config = dict(
    tie_word_embeddings=False,
    parallel_block=True,
    max_steps=6497,
)
Each number is 500 + 40 x the weight over its row's rms, rounded and kept within 0 to 999. Layers, rows and columns count from 0. Numbers have three digits each. The size before them is the row's rms in percent of the matrix's.

# layer 8 attention query, 768x768, rms 0.0212, rows 197-255, columns 288-383
091:516465540545468472427573536500545514521478477443523512467524575510491519557509426482478489538514544518534567462416492559563527440477568456492433546536531526506466447354504498461453454525556503456457522479546477528525543506482562481585392527520568478485492532368547502463445541490474451507
097:488501486430562473481509481490495480442500484518557516613538423478513474420490508489506498512495428542492531494559473460503532517462484468479531473498502479469494500598489466521472578474416489552526450552483456487455524464556445512448555512509449517482535398563393494538464473552469503474
089:528522552465534508417584507510511517481476530447544530535540513519600541534467556570545494540530535481560530504537430439503577525503505496552507586524467502461433383391480467471453414499491440517456509522480508514538511509464491515480461471529425490470518499462466487453478481502507530547
097:495506486475421492510465454513501452490494489519436533473505467501478457510538489467448506515535480439420453489426580524547422481524535514503410451533485504471541563516549516513479516499561530468465527485515538456486425536475597392552438574477588505521430490437584519509475552514562467465
112:523524466394485495580412461523472465474506441524513494551458473514476503439491501492523536507485453540425504533493501477531417514518466526508501415554539531457506534613441510494544571527447525510501477517463509462441493517494509491426584522467446533504492493496379540537476515579518524430
111:491494577457502482468515550533494574491494495512564514478574538500543560518464548564530573463503528494610457511568433485473582518460563499500533492442546491515467423471435509448446473501495479451403523488518449520505515453573538542488558482527447500484477478486452480473503415518485511551
113:542511541581497533430546491488496527440486538476534488424459539491517533541474526525474489487458520490531462461458564490436508469522530525559493526473451511499424453361485511455482459430517430504526550456509532477567473483473464561528432460527509460516472503543593450474572500469466531490
123:497516448445448477543452480495502452540533489539463484521498478489432442449488451415474472557476437492436526488476525487489415480539454513455483461526569511460511567614548531499496532486504534503482501512497509492444496562492562459486484563453510522501485456505477537502452548564547487455
137:511574548479495464534504576511472434451504488500641425467437561514478504478434516530529561506475496554546571502477442475459541458476567515556543482443520490507477466526497567487473506480482501501522473483461492564513517473497469551502551462469468509511540488528439510520492455473473523538
131:519523505485473536446556535547498467480513480496609472518476536527492530493500523580503558475442531548612542472514481474483556546485573554559550427398475516491500410425492504479450493467487480468521521442481501538535509524526437503546535428433486456531490474527538508477534474466455508530
135:524488495557467514487549474501565410469459536464453536526448451490518488525518458488432440574461549460433481502418566480483481460505473502560404479481420495508470530412475472510476518521461489509550546513494582479483467517488429410527413492530550526491438510575612454485495506475454516447
124:436480495522505479463508475509540513454445525482457575490484470478490451447517421488486441512562415489388464465440555496511468487520460474478458467514485415549548607486485418522519554546494493559497515559529517452508441492484454401534410475534535508481531504493543488539529508535505521451
127:551490474432519477518529436490491451535550462535441512577538511530525501507467465433491450556520447475437559544490478491533448504452467495427466524574539500453501587580482500526483516533498531499498500507497526508431544484568550439431492563511492500471560464501540501536475550474494482497
141:510499535512561498482482563555475460478546504545571456436492540465482488488427561604525576453512556544567581494542502502464473470491495532514463504477497579511500418436478549465478485457569427491578474458526499585520519484410477572501510480490457546508527489468447558490506517525426544511
138:383441506557489421491497549529537467491541491464453559500466502459480475450487494500441483487551542428420452504494532517539514410583445464536412540578485484569532506453531484544510546507527362519531560550518519436471455469531507442592439500567502560502482536542523460548463498525445528481
127:473466483524528458459482464472564429438482515453477524480436489471502451465493482515486560482460429472399505443429559482496522479482472446582498498488524470506520522509575495486440584500456546482527494424476538474509513532505525478548426478491540511438459512491537505495506491466473524503
131:496413476496562495535492484533524501515473460467436561552508484474519452460515459531522482529581440481368468534456509505497490462569429490527457499566461477565546504501525416511563498541470469560516453549532558442462462488529456410526436493546499505497515539446515472538504542521485527442
109:536536508502545546510428484519480502476489461544587489445498544550537520481473503503508557466405445540555578524552518541533485495435529520438593419543543489479493572591557542508465518419518537480442531486479439536468523517445576532503510494480428502545579502560534550505536535471528544525
122:467446504504517479539517472528473516468477491543480425496555568536506512504470548534576464502452528497541478493535462505527554531447516524455458558503521536509466568558423547477498492493491550562436508461559537530470524544511452520521494557498499473457512498560457579531469455406490479532
149:509509479452516511455531504465448513576522597475533428440478546512507550449462446460486478483426494502603500516474553558460494498435524477476500546533415573464477459480489498508523480494498512453485467521542483548529523482438513547478513452478491474467535495486469508514538516505505476485
114:475436526515553410528473524562598534492473459494511498507521473479507458482455484513508621545581502443503493474519440507517501463568446480549500503465429500567552490501555456551550611543481478477613415494507544511476498497462448543459581545552509557546507525491470528512477501514487481514
106:499535516505467542459516501514467531524481477459584477498521553466475468480557492484450561473485458525529503452484513482443490489494492483443547425465504546495502451551534443583551509543533570567481495531480432520544477569496467536565475485487535517505533556499488546469498530546542461503
142:488610505478525539478566562467459465557514523465570455449489564501533509481488499484530406497523481508624573517532470525485480568469529542417541451512512473459432470475492569487426417464570543439471543535558480540529586464515557507444535493463504449529536548487473505540552520498509500504
115:489491486492527418433539524485513497533455530526550472484491513524441496515547464465511524486553500548517486478495507495545485496579497512513483546480493500521453520433478493528476449548524487443603454498527443515449507425490441479439494488500463505505566471461478474502525465544555517553
118:517554591428434524538478548526514585442428503511539495478605520499521518568499497504511525518502521440536486506495432516470541490452494510548542435380569427458514464562497477537506466495529451484443565481464434506491498553517533555519507503455536558520471538478441497483495493539536517503
119:495471529467538534521451458505475533572426474479521547444553547485453559505527530503621476458447488543518433488523550480470477562528570511478426532475453529478507481411460525454488515482476479501468506499534516493494524538428526544436513509540490516550476457400494507503508515517549512556
114:506599512460502581556428493431464533502461487532483573499540504598557546509524599596544545486463482533534486527469490517544478586523473515511494450523412441452471452491455496501498436482634468436463526537501503485481486494495496489536560485399473510512531493433500499483543519499517515461
094:536463554443604518501478487528508542507458562442507458506539474458488539560465527459548488452554489534528544434508536478466512519460531481533536572458491470527542469502546503485542540483527546482490459434535509607494509536420557491506470445501518492414475485485489435495501445482523517521
082:586501509446430505502510542504470539492499461508553501491463486502533529463489407477512573488460492468457462511425443513546504497490499533484561485490549464513381508553470539484482483514466524420457521495496437454474497483545555532494520474494439524563526536430520523470491490554525518453
091:545489540560469555502519467465524437509559436522460549442520550497557528567519524505550464504487472551468508536442570525523472498444505530451463502543523547443466435450498449486523471534455464548431514501496559503538516504477533553521474499493487512501420476435530576466461477530453540445
100:512448552590551485451480491546477522505445508517469530496482505511543499511490473480456484456498550488483499520592503506408494424576456498511474512572438537555512504465530585488460525443483472521642444447563590529446506529445447511460480486530543478485489527470521466537519528520456544433
087:561526533521467553533446462511521465444480474490528557422481487479514442568504478561541466539527486559494549492438600455460521428494527571552565547468589495444466493484443535427563461485586553528494486395461545538512593506405488450455466569464478479509497549476509518549526485537535525520
090:498505501466524465482484487516450513460465510513485484546525490494439517535503522564536470478480473458446488493504505469445455429510485523468525584470537493471480509454444495547484491532525529526528490428540522472506464515483488493494500494502493533421537533473539553490461443539521503474
088:493485456532482476547494513490514442547511508455413578431521462574558527422489517535463494491542482504504571475488481562531470440503521594493507564512453505505507563433457549463458519547442473501499448491451530496474549484479504496539500491554443503491466441488570512476480519495417555554
082:661495550444484523462581464486458511455522436516578436563483636548487558468457430475554497549540538463512538472488500462456474459513543465536492435451564529507571501501544503514438492566499542461499488407493521478419515520514452528444558429476508465498502493512505576539498510476525514551
097:512552547348376529431503412519508583536521502514524502489532539486497495475501505465565503514419474497505466497479576470441465607481592488480526463433492491496497488542487450525485479563470518442453548480448549472536484564521511522529556506454534560533489565487448501476551473504538514485
087:504581474445424535548458511553512478526528439532519525455509484497485437480422533518532473539459477483483540560431498543465486458521472496493584505433496507476510516534490496473524503507540513462503577440436440456510498501600547465518506515476463507529573517544454456582507500483482473532
088:441457502536477471510481526548542529502598445413491510533449469470574526495552411481489513420460535491473469459474448504552452541538566485476414444526479545518525480536589528496487542490466521448557462482518556458467492523491457555522473575494541451474405516486527466467478482478488502438
093:471463509493551395567505520466538492535498513564503444496584528535437547541530487529466465537537539488480524498544486538503500410420495460454554547540445471521461540478491479503566436536561516576439505492517559520481526467440451553455481449537568514442548579472500475504568489524443508512
085:469528530427465506501500520486548500482556464476504413523448560490538497489480492534444516504495473497442481494492464468513465507505457449480482533512489552538456494597477415534497501532519497527422500473510566480524482502527459571529525448549488429518458584549548449490451463480502478522
094:565525492562500607506496440453466438486562515485471498513494548470445493457451475472518472516469426499473539436421472521493468536443513511476428491452492614527514557542552444418459521503449575459565493523519490477528495501475524493487413498484557454488530519491530535465416526434502448578
093:567431517462494500535498514532490499477515493505545465529529501454489516483473410528536481471472482560484551490465544486444480384474522484448557468547487515490497520529519462505594534487428552561511453491510541476490508526515498586446470459485525478516489482476545493462456516527498471523
087:486526529521529511497483553443515504528514516525560439580459525498519481502485525477498544522490510459530538425437432470564487538521497514494453457565552567518472493539506535473522529464525566536509532565530447496553465521473483524497499530474508475490464560487504473531543524460464472495
092:448445447483504440524500549492536535560480533531530463564574499471413503459488498525450488521506483535500505480477496561482540506522462502493517481528495471512507441519611474553503541453553437531466435512476473501540493524519452487536467470471589484480482511463461437446443545525488477526
091:441437456509481469420578514541502576571546538510462518507498505453514473499493499433525449506537575508527456473549605503510520529445533530424507497547477572474407553533538539499513579478548555516484465543598507434446486514525555466548472488489536449487496512478518497510420498464479511452
086:611533471450510555479528494508495478480447444500476420498457443497562570574588456484531487538431511527493451518543445510496533515476514494465476480542465539505413440514498496436495475527422535448478500504536539470516514493500510523529434529536502441514439548571496524532531506425576492464
089:460458507490545466508494524540482438516547507495556515572457520546528486445508489506511529510501455516484488481466522472496476505511433450516490442512459454492516502513492467440528572511519487464513446560514599514489407499524484524469490498517485566460516555516453475493477609508439527458
086:472440521523507465531506535549539542478489513478503470445485486453518480482429479469538476518498527499475486540515471465456494439501514515516451446516502436535569506495550468493439498568453457497508478553469490481448450505584455555502546511573478446544474527475439441551476497515522565451
084:468486464494566483462477502490489483507545502476529576534440556498502453534558494448466488513552426541495508491542542476488491585515459499472531447433461501465573499466508504579522495551460450499564509517503512488510482511563522440523521446500493448480423520446529496516485520487488500522
087:481530525496567484546482490508438510545477523453457478493473486471463435481523492540455447490470481474517430507568485524563455519562472484399532512514459553479507525538411551540476516446517538528577552564527546472525498471503452560520466519354460487482532508553488500532486510480572491457
098:513547479402436484380536544509514556557506512525588507572492461523510528510521516432518572504481488499511468474462518525550522478473492461539475456462549494541477490575476449477533500493512536486459453511468504478486435512552528467558456476514503502483457504522550457460454446404559450517
098:568558486504456551476542511482552504549573518489530416461502504436428495481454504473577490498500503460519536483436557528484526429489489515489559489447523550486503522525495399522540491513446573539511509559521429536578491483477541587462494404506473500502609552471559521543476515551563519496
089:507467427504529513513562512461473523492511524474461506499532567597559571498520563560536485434468537495560478445549527584524485482555517467495523489529401580458522514465484463509533476518501512500506481515547561457581527458443505583509518473460489486513473479444417548514555542492448486469
087:442491505518432531501571483553563497492517490512478464498453544510527462475509464560472500521450385500483549529462541417487502561507529466557557485479570529549503436574482536508544489538506464501469504484434515487416524564505514463553602458512513456537503552576515559499474471466482520474
095:505592508436431560553512479519475538508512449488439524481458519489500468474548468523517388463489430499480497538496501528477446584435510494409566489455518498463574445538518496471512499493557536442428507577557521493526528505551517468527484458519520438497513508520568502486547562593535499471
090:541525518561540465463544543427554515504479466500538530547493450463503561502511509501545507517490462523485531419513441542481510500513544505508526487514586449561555440542537479538455537467449535495510415528535531535512526505502434529486498377486539469442562523542574498437441499465524548485
080:462538465542486566480518491546506447507501457509529517492483524424535447519468469560458432459555481518473453492481511413488483512570492541468473490456521533470530396468517476521442501494516381505546469493486576504475453527504487467457538568508486484549538402501485505548494511535475552456
086:500534533617584472508451441537478498474408488510441531478428410534510534525497508543451488501484451491467527509534437475513499548498429512523499565535444545499491512482521525519489548520438511568493459435526532528475509415455472565501525516591484557495472481484458485498500488481457545520
074:459509436583474531574460478482495450435480556469540479474434422483472498408488439600495443453568469577511537510521527593485492441537487508430519485534554430511536492494524493490436564490583502524585491504491456555521541518441455503495483485550541460458511525503514522539505526548483506476
# layer 8 attention key, 768x768, rms 0.021, rows 197-255, columns 288-383
096:430459475543500478414512543403544471505584519541432534482531485533442517530522480502479499453504494487504521484450518497587560512477515507441450476499442570577508544560488508505519503525467521511538555532518552416595433491477485504549475509536602464512470487518508461563491483513555494518
091:435515499501444511528515546570492523507442479430560531492469492459526443495551596512502515482483526505479484567454553515478436497552518552507496510521482410503527536469549587526451427438539460567511441486462495552521566540495446514407515456468484428544560500513459600491478500509484569499
083:450430486477497467440500533465541506484521501526503518477553438508482505544495482474499534431486535497538440499508436466567503471553549506495461567519429534531497552496501540556464524480531458497555521450515507459545505485489485515561506533515548525548377460528485467516540518435514506510
076:420473507515496513453616544485420566460524483443443519529498467495535556481546524556495454485466460471444452543481533513426465417520518495478526466497513478495529442504521506511582443533513516577502490607515524517432449505476478484501461461484524456466592444571477550496501442534515499471
089:503467469455501480553435463496516473479424470442554557569449458421484524456486465538455468548508538509432553533491577500443479485516486468458523529526476454500528462478614479507520516487509493493511379488458489498471470513509523493422534461420466513498541434547514566496493458566498482439
106:554460489509499487456500492457511461556505455575530463456571480454512475531512488458509537470553591503550506439566405480558522496470490522488469498507471497522466542505477484514493539510505513499561542502449490475545511474473565493580478565581505501550456548503471495507482498488504475515
081:551529566546488539422527440455487521485557557515455458479500507528542523520426506518465471532498475486510516471501518503504554487466521481542526436463463611503527403447516424489505589477462443431489597483472531506459491473503502456566485482519503566404510551518554461516571535523513480475
092:494520488461465505574463466582462522476463490472515582590484512501515497530523535543514546483432531550454520572488477523454471474544425531510536573521563447479457475596505507480500480507502490554468399516473504490562479481552474495431531499430466490567552439519460543497430477522429461481
117:564532541536467501511525503479500471473592492509527499436431520487518471500594467464574450485431476515632499465514487522555498433414586521454532493443536509493461480462442479491487499514454537429512537432459446442457522470461518522498511505509520535569472532537528482508473477469532526514
095:560567549601521513392573428433529509448536548550547454465543537524427455498486514528511554543531435476532559445490494495499549489493533507557508399468483521527534452454499505481441551546516492504529572469530513549501509513424479519601480538550512524453486550471545514482577556509511562476
127:491481505520512534543480389514526535434520593492396587562469551476448522484497500518490451579533460442438522510438591486488466510503486485477508487471552467491515490519500477523473498499514505534420484548529516528438471492502455565463494456457526515466525456504467493534502470521458534437
139:450480490499520492545416526534521538490460459481469577605492459512522552549529560533531479510545438518448463507432517527448470485518458473489531533484534443511496460527513535514499492523527493552460434529547484503525452477510459536449562458431535492516464473503507516476431446495466500535
084:475474469456511505551541564597496541486496467524485503534459499478445560457574425498452534482448494500454454565483430536469464424460484501450520543475550457497457539576463539533523467518504504537478482541516434442551489484501506570505472549473501503565489403504471504427444518469488477500
103:571480509530517520434519483407529437479459523492520470462511521534468421498461496482518540495520533510562544480528554514456518475524504531511440419521400536514555481465529470497462513460512504456562443480554518525511494505481478478550491502549481454446503582460527480538540564515502482504
130:446439474478548506570472570537486478485502433517462540567513445502481501444516542522494467514570533512444446532545479432492514457561473505469460559475494418491467541462494469531512470491557482505510463493517463430495465464436465445446515466474572519476482499533478458501475511483476448551
109:478505510483524528551519557520498533472498552523413597516461516461456581435529407475495486474530355478427400483437525546535409481447439525492495508542544538538512459545481525509550477497525519503487481491587533541503453555499534462499436492487517461503465493529496502492490419495505540479
103:476449482419509465588444502583506525480469447507452541584453457517510541468523480525543480495513505498409458515458498490466505508534446456494498568460579451463408492542442513484512491460480529528473465537494505453503538490493512488444532516436517456514491451488490508472438469469470520535
138:643569538498507472514524442507499431474498476458524548498482555521479533489504505469484490516475461536520525521424521537494542481455559539517614479526507489477513528517517474408520479468384614496486486475463507569459532576490472526473491532413421474500545473510564517492489543517612510456
119:533496517569457531424532523501475459514516474474520493475494545439486479498509529473464558513457537503474428514490462498520468479515563543471429432535436501488504547522486479511523585529433488478588556540518512478502488546511565512576496549558423571566442506496426516471427500502539487463
132:527488460518495528490539490470488477526519503497506503393523523496527477506504483507509521485447497487581545496547541529517503506456599486468489448483449526537542495506483482502462504457464527429580486465504544487489521461457513472529506478597499533466534483528492495461525543456524496500
115:469379449513513537466449576549453572498475511427536497527528465529511490496514493557494574500479583483497459496518505455524458502589489507508507469512483454509478491555532515573525467460567477513497458511551513484512486480479482564492467513489523429523488538534428504455479501478529500555
127:508522543482463506548529445494518553427501556543477487531495544581538551533499528570578560454444472522527486496485506538460590500477508506522550592457533476509406440524466497482420509401508538505413424518501480475527493522531512527483614511443533466517466517488540503461452469479484553586
125:498552534531500520493558521475543463489485496523554431467506532530489457565466533498569447480484496510646510491479535513489526469444512537488503448470464493520541493436522529445463465447565486474534524501505530533545471474512472491513514432502494492508463464481530482501499492467489528510
116:507464491458503481521513514503489571482549480531554451553467537442528527535561564574480430488520572458597469542547477538428526494510549520465488584536427560483534548408476525484522515487489527520529493524457475513514533497425386569515470497545448483599515561532514511485468494470474471520
109:440570538552526524479446487442418533503467557484464464395498431445562478498546502489524504481482464511527512488510552532498469554428510540486559457458548484466490439546553594485461578558556459459410538525524429561436517506503547542521490527508503561579485553570541525532557410540477515482
120:544535523477506507598486426478499539582450477528572439545551444499497536510469531522558498502538504523513517519544470530404459512483465512473520517496457521412431465546514516503422478532504433528529469512553528554544478442447447446465464548426466498489510504492466434479523544483466537524
119:501483493516499463468538445489520472534490423537528547508509531538462461449469533513488463609526491526480647472474546526447519479500443463470533463455473477501535506471521478404557512557511454447503519461568485467427521496508512443514514521475469533461572543458558514527548533531536506478
095:528577471531501512512456541518505451501445463452500487576459471458444539461463461464534497488491493462508443420454487492518529479459511519556504420445489466532517456488537487488461510552518496405542518456496479531534523596498576503489439514493554506527465567542561452521539486486438483551
114:548551530512432511491491418533496527508474432525539473465546514492492527440512438493468448553564448504444548485484505510434578525425526449470565456499572478443532521525481456500539537518481447551463542520480452522446488463520571521521499487488451510507543530434556515514460463516528492511
097:512568540470550557516408495458481553467470492454509513572530484490516544540510548513516471476526580474543517555503460548482525555467496543470448501480492520425503483509459494437496517475522482523412471470491486544418526518488496530467477496467493543449434509441452513430502533550531480509
093:496468481450535501538488573500482463471554548497451470509454489503484516478539470552542492446492504502557457541559496447553485475519560553529493524530476484478524551490522473432472485507495512555585461444470451474459435498479515440486441446491502530535526375461447561542473507498452456498
100:510515520549478481541546480470509464558468472501515611471526476429503498516544459482559405578551544501453533459500420505470512464475496413493533505524497554520560478526485501504539466591464503551482537525537480497474507461447553480527457504525513498492548507449546489480439486533533530505
092:458452519471489453485485507449498499492517590496502488480519479442500489415540528537513506500566582559530529494553554509514495552541445531414511496521526470458490498549435467495506534554403563547399499573559502544463495484484499524504567507489450491552516470499407541538436434537603501473
093:505502465539538510463460448445505485506500440507470519484467566472539505468498440502507498382487532440497475515477552522518510442496554484513478520511521518499500456488485427536431516443470476465570463425517508434492472557471530527426521562471542498482398512524511507524501464472530482483
119:524540573540516585482473505516500476503478469518501557480425448527436526519548491488517520482461446489476501507468559542507515555424472446483542409409480427490498499546454496499550504503481521462495484455497490464528499527510510493579462474503403601521475485463512510512477486425530499511
098:525487518521457481427558534473517532470525518471511531549565476511458456544487600533465510509523527567499515530476465501494501525490476515457518509485520510545505449569459455516562490536521497530461498541553512564564537419476483522562479487497511427386504491511443522505546443534530517566
097:538508487547375547522548487496534502536504377511471526444478449488501434449549431429518436573548473458439520482470498540478517484465518451576603566482427457531430519494478553508510456592512512457488569497482499435506514463439527480531500529529518461467614527494488477489489472484509507458
090:476448439481580495469463434562480517583569611538505463510565507569471503442499602551506463464573541545511553476553569521543518530526465536481501507537440510439428563557524542534497479457492514543537495510482516498499552428449476471508484563412497476496509506460489515494482496502583547500
106:518563500491407540505506482476506483495490521538525420478478538474534479488486610517540381526504499469546500509439526547451548538544501568551452577478500515479524506402562523457444469556448589518476540539547560516441554482546480469408582523557444483510569512449517505540492525500467531471
089:504515516417481497484578553477496541456557500577501466481530510532436522462536565499564489540428473493521489506478505528540495505562450527433431490465532421449462506583439508512535491517458523477507497534575508492462549466515482517502559497478469473493525479452436513504466562460576512453
087:516437552532567570533509548538468517536500423471535498478499520534516506522505480494533532468560472502500416466519513492542456484515463462533545431396507451483494548512468449544497555452496419494477488484582545512570541508484509516542419476439516490517483514507504502534552493438490582472
094:560498467502582560580517422513492527516517521563521490441490489542492523485485499547567513523470461555524599567502472580431544497552462460499483561468553482480434529536533518495470550561441515494542508596513488518508548459495456542438568488482461498552527555430454550535563468475493554500
103:459483533479478501505496455425490487419393549523485473497528528481488438546445566565506509551536498457473472467517464431466507554652461476587445529457478494467521481472564486502565479543538521469479560509443513564484538457492468475527461571498518485543425478432524413542530496489520480429
101:437416483477474473446571493495490520457557442451542480485495473559549500545487484510479471483494502474528545434475546514487540493471493393423445504517557519506544533490547492543504523525502478499495497530535516501459520522523485503499484458545564461551458575513470434518496455517486440485
101:534521433467446452494538446479526503529422530460554516532508510522528462507424527474468565465536546494514522509538472569540521537505504537465470506513516478482433526559509509569451511503561531531542457497485568513538564476525552420499470580474498496522512529458426444578453500503527387561
105:519573579462499534512533487488496545514471451437531502547491482569518568492550463491458517460442456481578464556508540521506482500402522494439494465397471518449553470519502526576464482493528518438556491411456483513541436539509414535476478415453550473525498466527488510442471475444503491513
088:534526460461509529527510514457489524454483557529496570525462524518478535458487565499540523550475493476524561543493506531501513493589505488514534511522499522498439503530472442527552450507470536460458453529488501530452483439576570462480533514429429456483533476477604512508507505537499532497
096:510569499504493519480436481531542498528503454453478499513555517448501517544531507472461506485484561484508492538518509413601503512519481493479510492522524501498419479478499479507449555478488470474526472430504462532558556560535542456431458527474566598503446444475504441418561543498494446480
104:543533504459568566504510534514526546548443560576492483485549483472442474448485472559532528467480497527505556447455514477469531504523427503490485473443512533531518562479461494530558514519533528505421470558565534476507537535499455517551550512479535470482558462485593496578519443391617521540
095:509531549515517487535532561518505557539593565552480516489433595526583479450507497468554452519444414515507573453560531494478561532496541489455540518516498559533553520505529480449562544468526510521509475537470488472440442504549476508528426464500468465509589424524568528521513485517537530564
099:454510523459515402495593487443499498483481546442479439471554440487450478513468458510422513471488493450502472536443493479568471494494528582423494543498494473464470518500528506516464484430500565407556517521515539486526566524509462488526538472523536489539498483571453477519464468462469434491
100:461483583554500503539481476478481497530458542490516507495439476503521527565414513486538463466495531494497509539554548500505540545455540427498524536482478500528462494468435442468569513492490563465490495457532542502598613432491521518493548520549464470518502489487506459494533464543421463594
096:430537485516555579542391472490500480478483489541495480446429484498521521544519439475461498467485530438459507509513527565519502508534538513536499552496436427527524555418496558431511413470606497482464486474523561511493438471481459558501492552577515491557486483507548514492498461461486515556
085:508503566484496488492473503447455569518481469537501541489554457538433466518439524491507528558486435486506495462469513465534477523488484426448529510481532486480450542572510509506520410478480562503438521521535551491542470461427467544528541507479466501465532501448435553519494494482586508488
092:476444520509471516508547562483478484448529543478509484483486483493484538524534532534482485572513554553547586541560485483488451509527479475453529468461540520516502491554474437486547449504559529541475495514545535492546498440516530548495494429478502501485539422497454497439525512532552530466
110:518527515530547513475506571516457540513490482466495545546473530535485533485481561547464523505534492469556432481426506500520488504507511476471592533444562531514514430494498469513489509519494517421508571433495466490521546454474468563510499439437506456523462508507531483536555471457501530515
103:577518562442495512461499471520522511575518498539515502547509501528501518498531533496502551568546438541539564472545495611468526527437499421473516454504470514463499528580392511493552480578468500545468464509562482489466527470496510498479523485477447531420498522431486535489433545549512512522
099:457453482372429478508433511438537480537533464486486493457496466531548523487490456484559435506520503520484469534550493572564499538544501503475427494524481520477501494467506529544533579551491566512552507525530533459477518479455598465465523589512511466531513524509475480572474508516520468418
120:532419535486553440494583543561494488483557504495525499551514544517529616493485512504519501491478560491552458508560467477485490425628499466502524511463455592519500424448531448494508493471519489476511442473514492484582457506556504479493490461466548468514469457507481483505540548483491493509
# layer 8 attention value, 768x768, rms 0.0193, rows 192-205, columns 288-383
104:469465524544583535500542490475511476513484490423554529494426539523493443431496476438509520511526503513460560463476460480521557486502545521524499489514463480519496529514497491539465546531508411500547460520507536496514460443468459491526545535477536476517452414416441432435537507574470575528
088:465504479570506439509531476517518453463568499523522546500522532549472488483488486483517491506551423530544482506535505495472515513474492451455542461512497424525481436489490497502489494475561486519475543595546423464524497538551593495453450497533460534526585441480449406576407521464537496426
108:509491495466490544532542510528578543489423493546514466512504538575517496571491511533519483518533527435494481490477498482473512493505507500545530512553525544487567464518517562465511475556521389556531437507533545483524512445470514399561559468467482527548481476529506538503405491455513536506
100:525485459515543496545485474427549550517448475509518482468509524540526508488546504519489451484497499559496510475468430422562462498510514533440567511507521509546471470554450463537508497476513438527479467650517530529521546504407491493561446458499514528567511592515561497510530489486516474509
101:474541503517483481512515544507464454503527490439485415509414517436486463490472405430475498500483539483486493560446609483511469442504444573536483439457446480524534522457550518489509485504489503466510522564500616506457514499489475534378528548501507462546562456480503489473511512477528478435
104:489508556514487455490511535502542524493490455498528560510498491467527446543498480455475491501449558546464479474465476465468511462524516479427467488508498518488474516453552540518452601511423549467536492497443477473519466494513446480460572575481482483579358483541482506466500475467475457422
097:525469483484552595466549596491508440498504532525557489472491430495448514480441547416530552538485481484479503526486455462500485445517543526596547560510532490504525517543489438478582502506584441479522508501485520441513392490510498478541446529563506523514533462516481517504540549558502435493
105:571446515527583536472493504494517533449485431543482467487536519533479565486563572519500452617505450575510513529448487509514452487535479502486501530495520511491511442506494408519503543473444477552508510576468503481525494496484494521491415430527511532521559502458568510537456489507544496518
096:514463495489450458482456548501482543495583522539496531518549515545500553539528455514518458521541461453533505449503502504512535527452499480458522537508501583511488440472592514504498487430488499497453545527421517501417458481550529501479452502525548518468513484507573538475507489455503463507
099:473546527480514440491520422503525429499512470473492503490540492493454508476539587466463518547518498567485425504447494544582514465547498557497465537551538452470549536543455422479549467509471536484480525515493493485519433482467580508501548557500559520471517518461444532549490567492464428447
093:475483519467440471480556567534639481487485498498555470503577491523480474465434436489504501531420536370481475420516436472536524479504502489474532559497501542476581484476482480471476558503502482494541519443488395487530463544460530473532482553480544545475544510532446509578459516496513508597
097:469524545506522475478486550568504506522499535478484481513474518414471542507506475468464516510586535505523490475494457507378464545462494434499443490464506468455473566479526500535465469462557472547489504497492427488491549553485589627519488496504512444504440472461462432404501571452514493446
103:488475477483478499515511517533535436497503504464486549512542477457544575540494461528520508550444484448523462570542487515469507441521451464441510514489497446463556523498498472496436431418516508472465526461497502542471489483521520535480562572504478528435492470533526465444555489505483559394
098:503483490428502537524527443544505511466498510422495530492521478514482548516411447523518555539516557428522446541493505543470469456512487479509484600434470447496493437518449445465540553537461550471470543466470452490497455432476460487500474476479533518453569476475475456466439521508512431564
# layer 8 attention output (transposed), 768x768, rms 0.0206, rows 192-204, columns 288-383
104:512470398428536523495432481556493519489570537507439463529428549514512514534534440519451490486470498487502514477544514512471529539458559522537545512412481590506551461522548464492534471469465455513566542497541481510471500505445559544504470485469518538485534531490524461480571486491465552473
091:475504465494459417464559461472438458394498491492486479498424476486472523545508509433486505458418458527479524440508520513505500437582511505557513520478526508445490493455467468501477490541482508477500529463522498613567465485539523562468539493519468539481513522563468513522547493471495526469
103:528479452524429489546434456468462440429540529511559438552463601551517527498597545520486539462481475525470499491489507499563494438527482543474495441483587514471505555618504495512601517457509468535481517566431464472506476504527458500460550481526516519492498429486430462459453519475476433529
099:494510511471466518537476502425445596463531443465449589466490489495583486506493514457515462573469538461501431615503526509495507486458516514520497507479555486506513435521485496525517507562469546495452502475503482599489535522450504522467497481526470511505434488500527515495513524549479472492
100:430483498532590591554548485505491568500530547499524435507522467474492479478512540533501444493564554468526508508522416598482464589462473463454484533524492491539554485517484455499475498506553396473471449488501452497441474497482519522525449573485511504514538492504485591520461522526415495480
104:491482493514482500492552545526514473533564495439506460515454512489507511504563491545521477470465535506547504484535445496523438579496492525475524507506539503520494436529546494571491616534483506513467442522530508501383428575545522531530446476434489432503461533489412502448461501512512532487
095:470506471470471541519552530534559455564543494534448502471519496490486440545486491479519445547539462523424543474544461554467460493406536532478450513473553565472551535481520482464391486531462456457458495480505467417518556520434501489502547505557464417466514537503439509560521447484454509524
105:501506539494491521491556594436452576527483406479502478506493464577496491476473467458542530479445532564485495530450479480474492478458555490531489486495498550473480496542467518536525451533477517530484525536462523553500504555429477544469572464538435478513419443503457529442474443461515482461
101:516561608509459489514520533483449518396491518516506472449465436520527450534421500473525492417464479493461433569494503455533500504489537463553525563553490502486455459493433539523498514493540592449510492509400487541509473497465534483485523544496496559486499515548428462549577470533512535470
101:598508510565497490423563496481511547493420500444427514521568484538448461513473496464560444483517536529516463509503494547457552497491451503514462521502532499565494526461540465503475424500517537517478536672505496485580512588489566600476579488570535565516517568504566515502504521490442521502
098:480526529480507531542459526478542496481463567498519451461498519486483516502509477549547480470508455442469530508490535505468482513488505509479482517472581535452529606482466516455429527505451417516493508472498561461492601489442523415425515523519510482507579477556489510524531525450542469537
086:519383475505548435527491454466468474468513606528568462532489464499420562513521485481416482505457565515442481450480529494518514473555480453536495543557472495562479560503530494507514501519493454468591466490489476550482506430445527488463500528477594523508490511480488587494475521485464527520
103:533441496516527534499442582462522486483468569492550468510460487550439478392495448567556539504499537467539518516508535488432555549512451482503445486506512521527507473487421476449529514462557502496533485476458547510531472507482476471482502565520504503557520548546514509466496531533562453480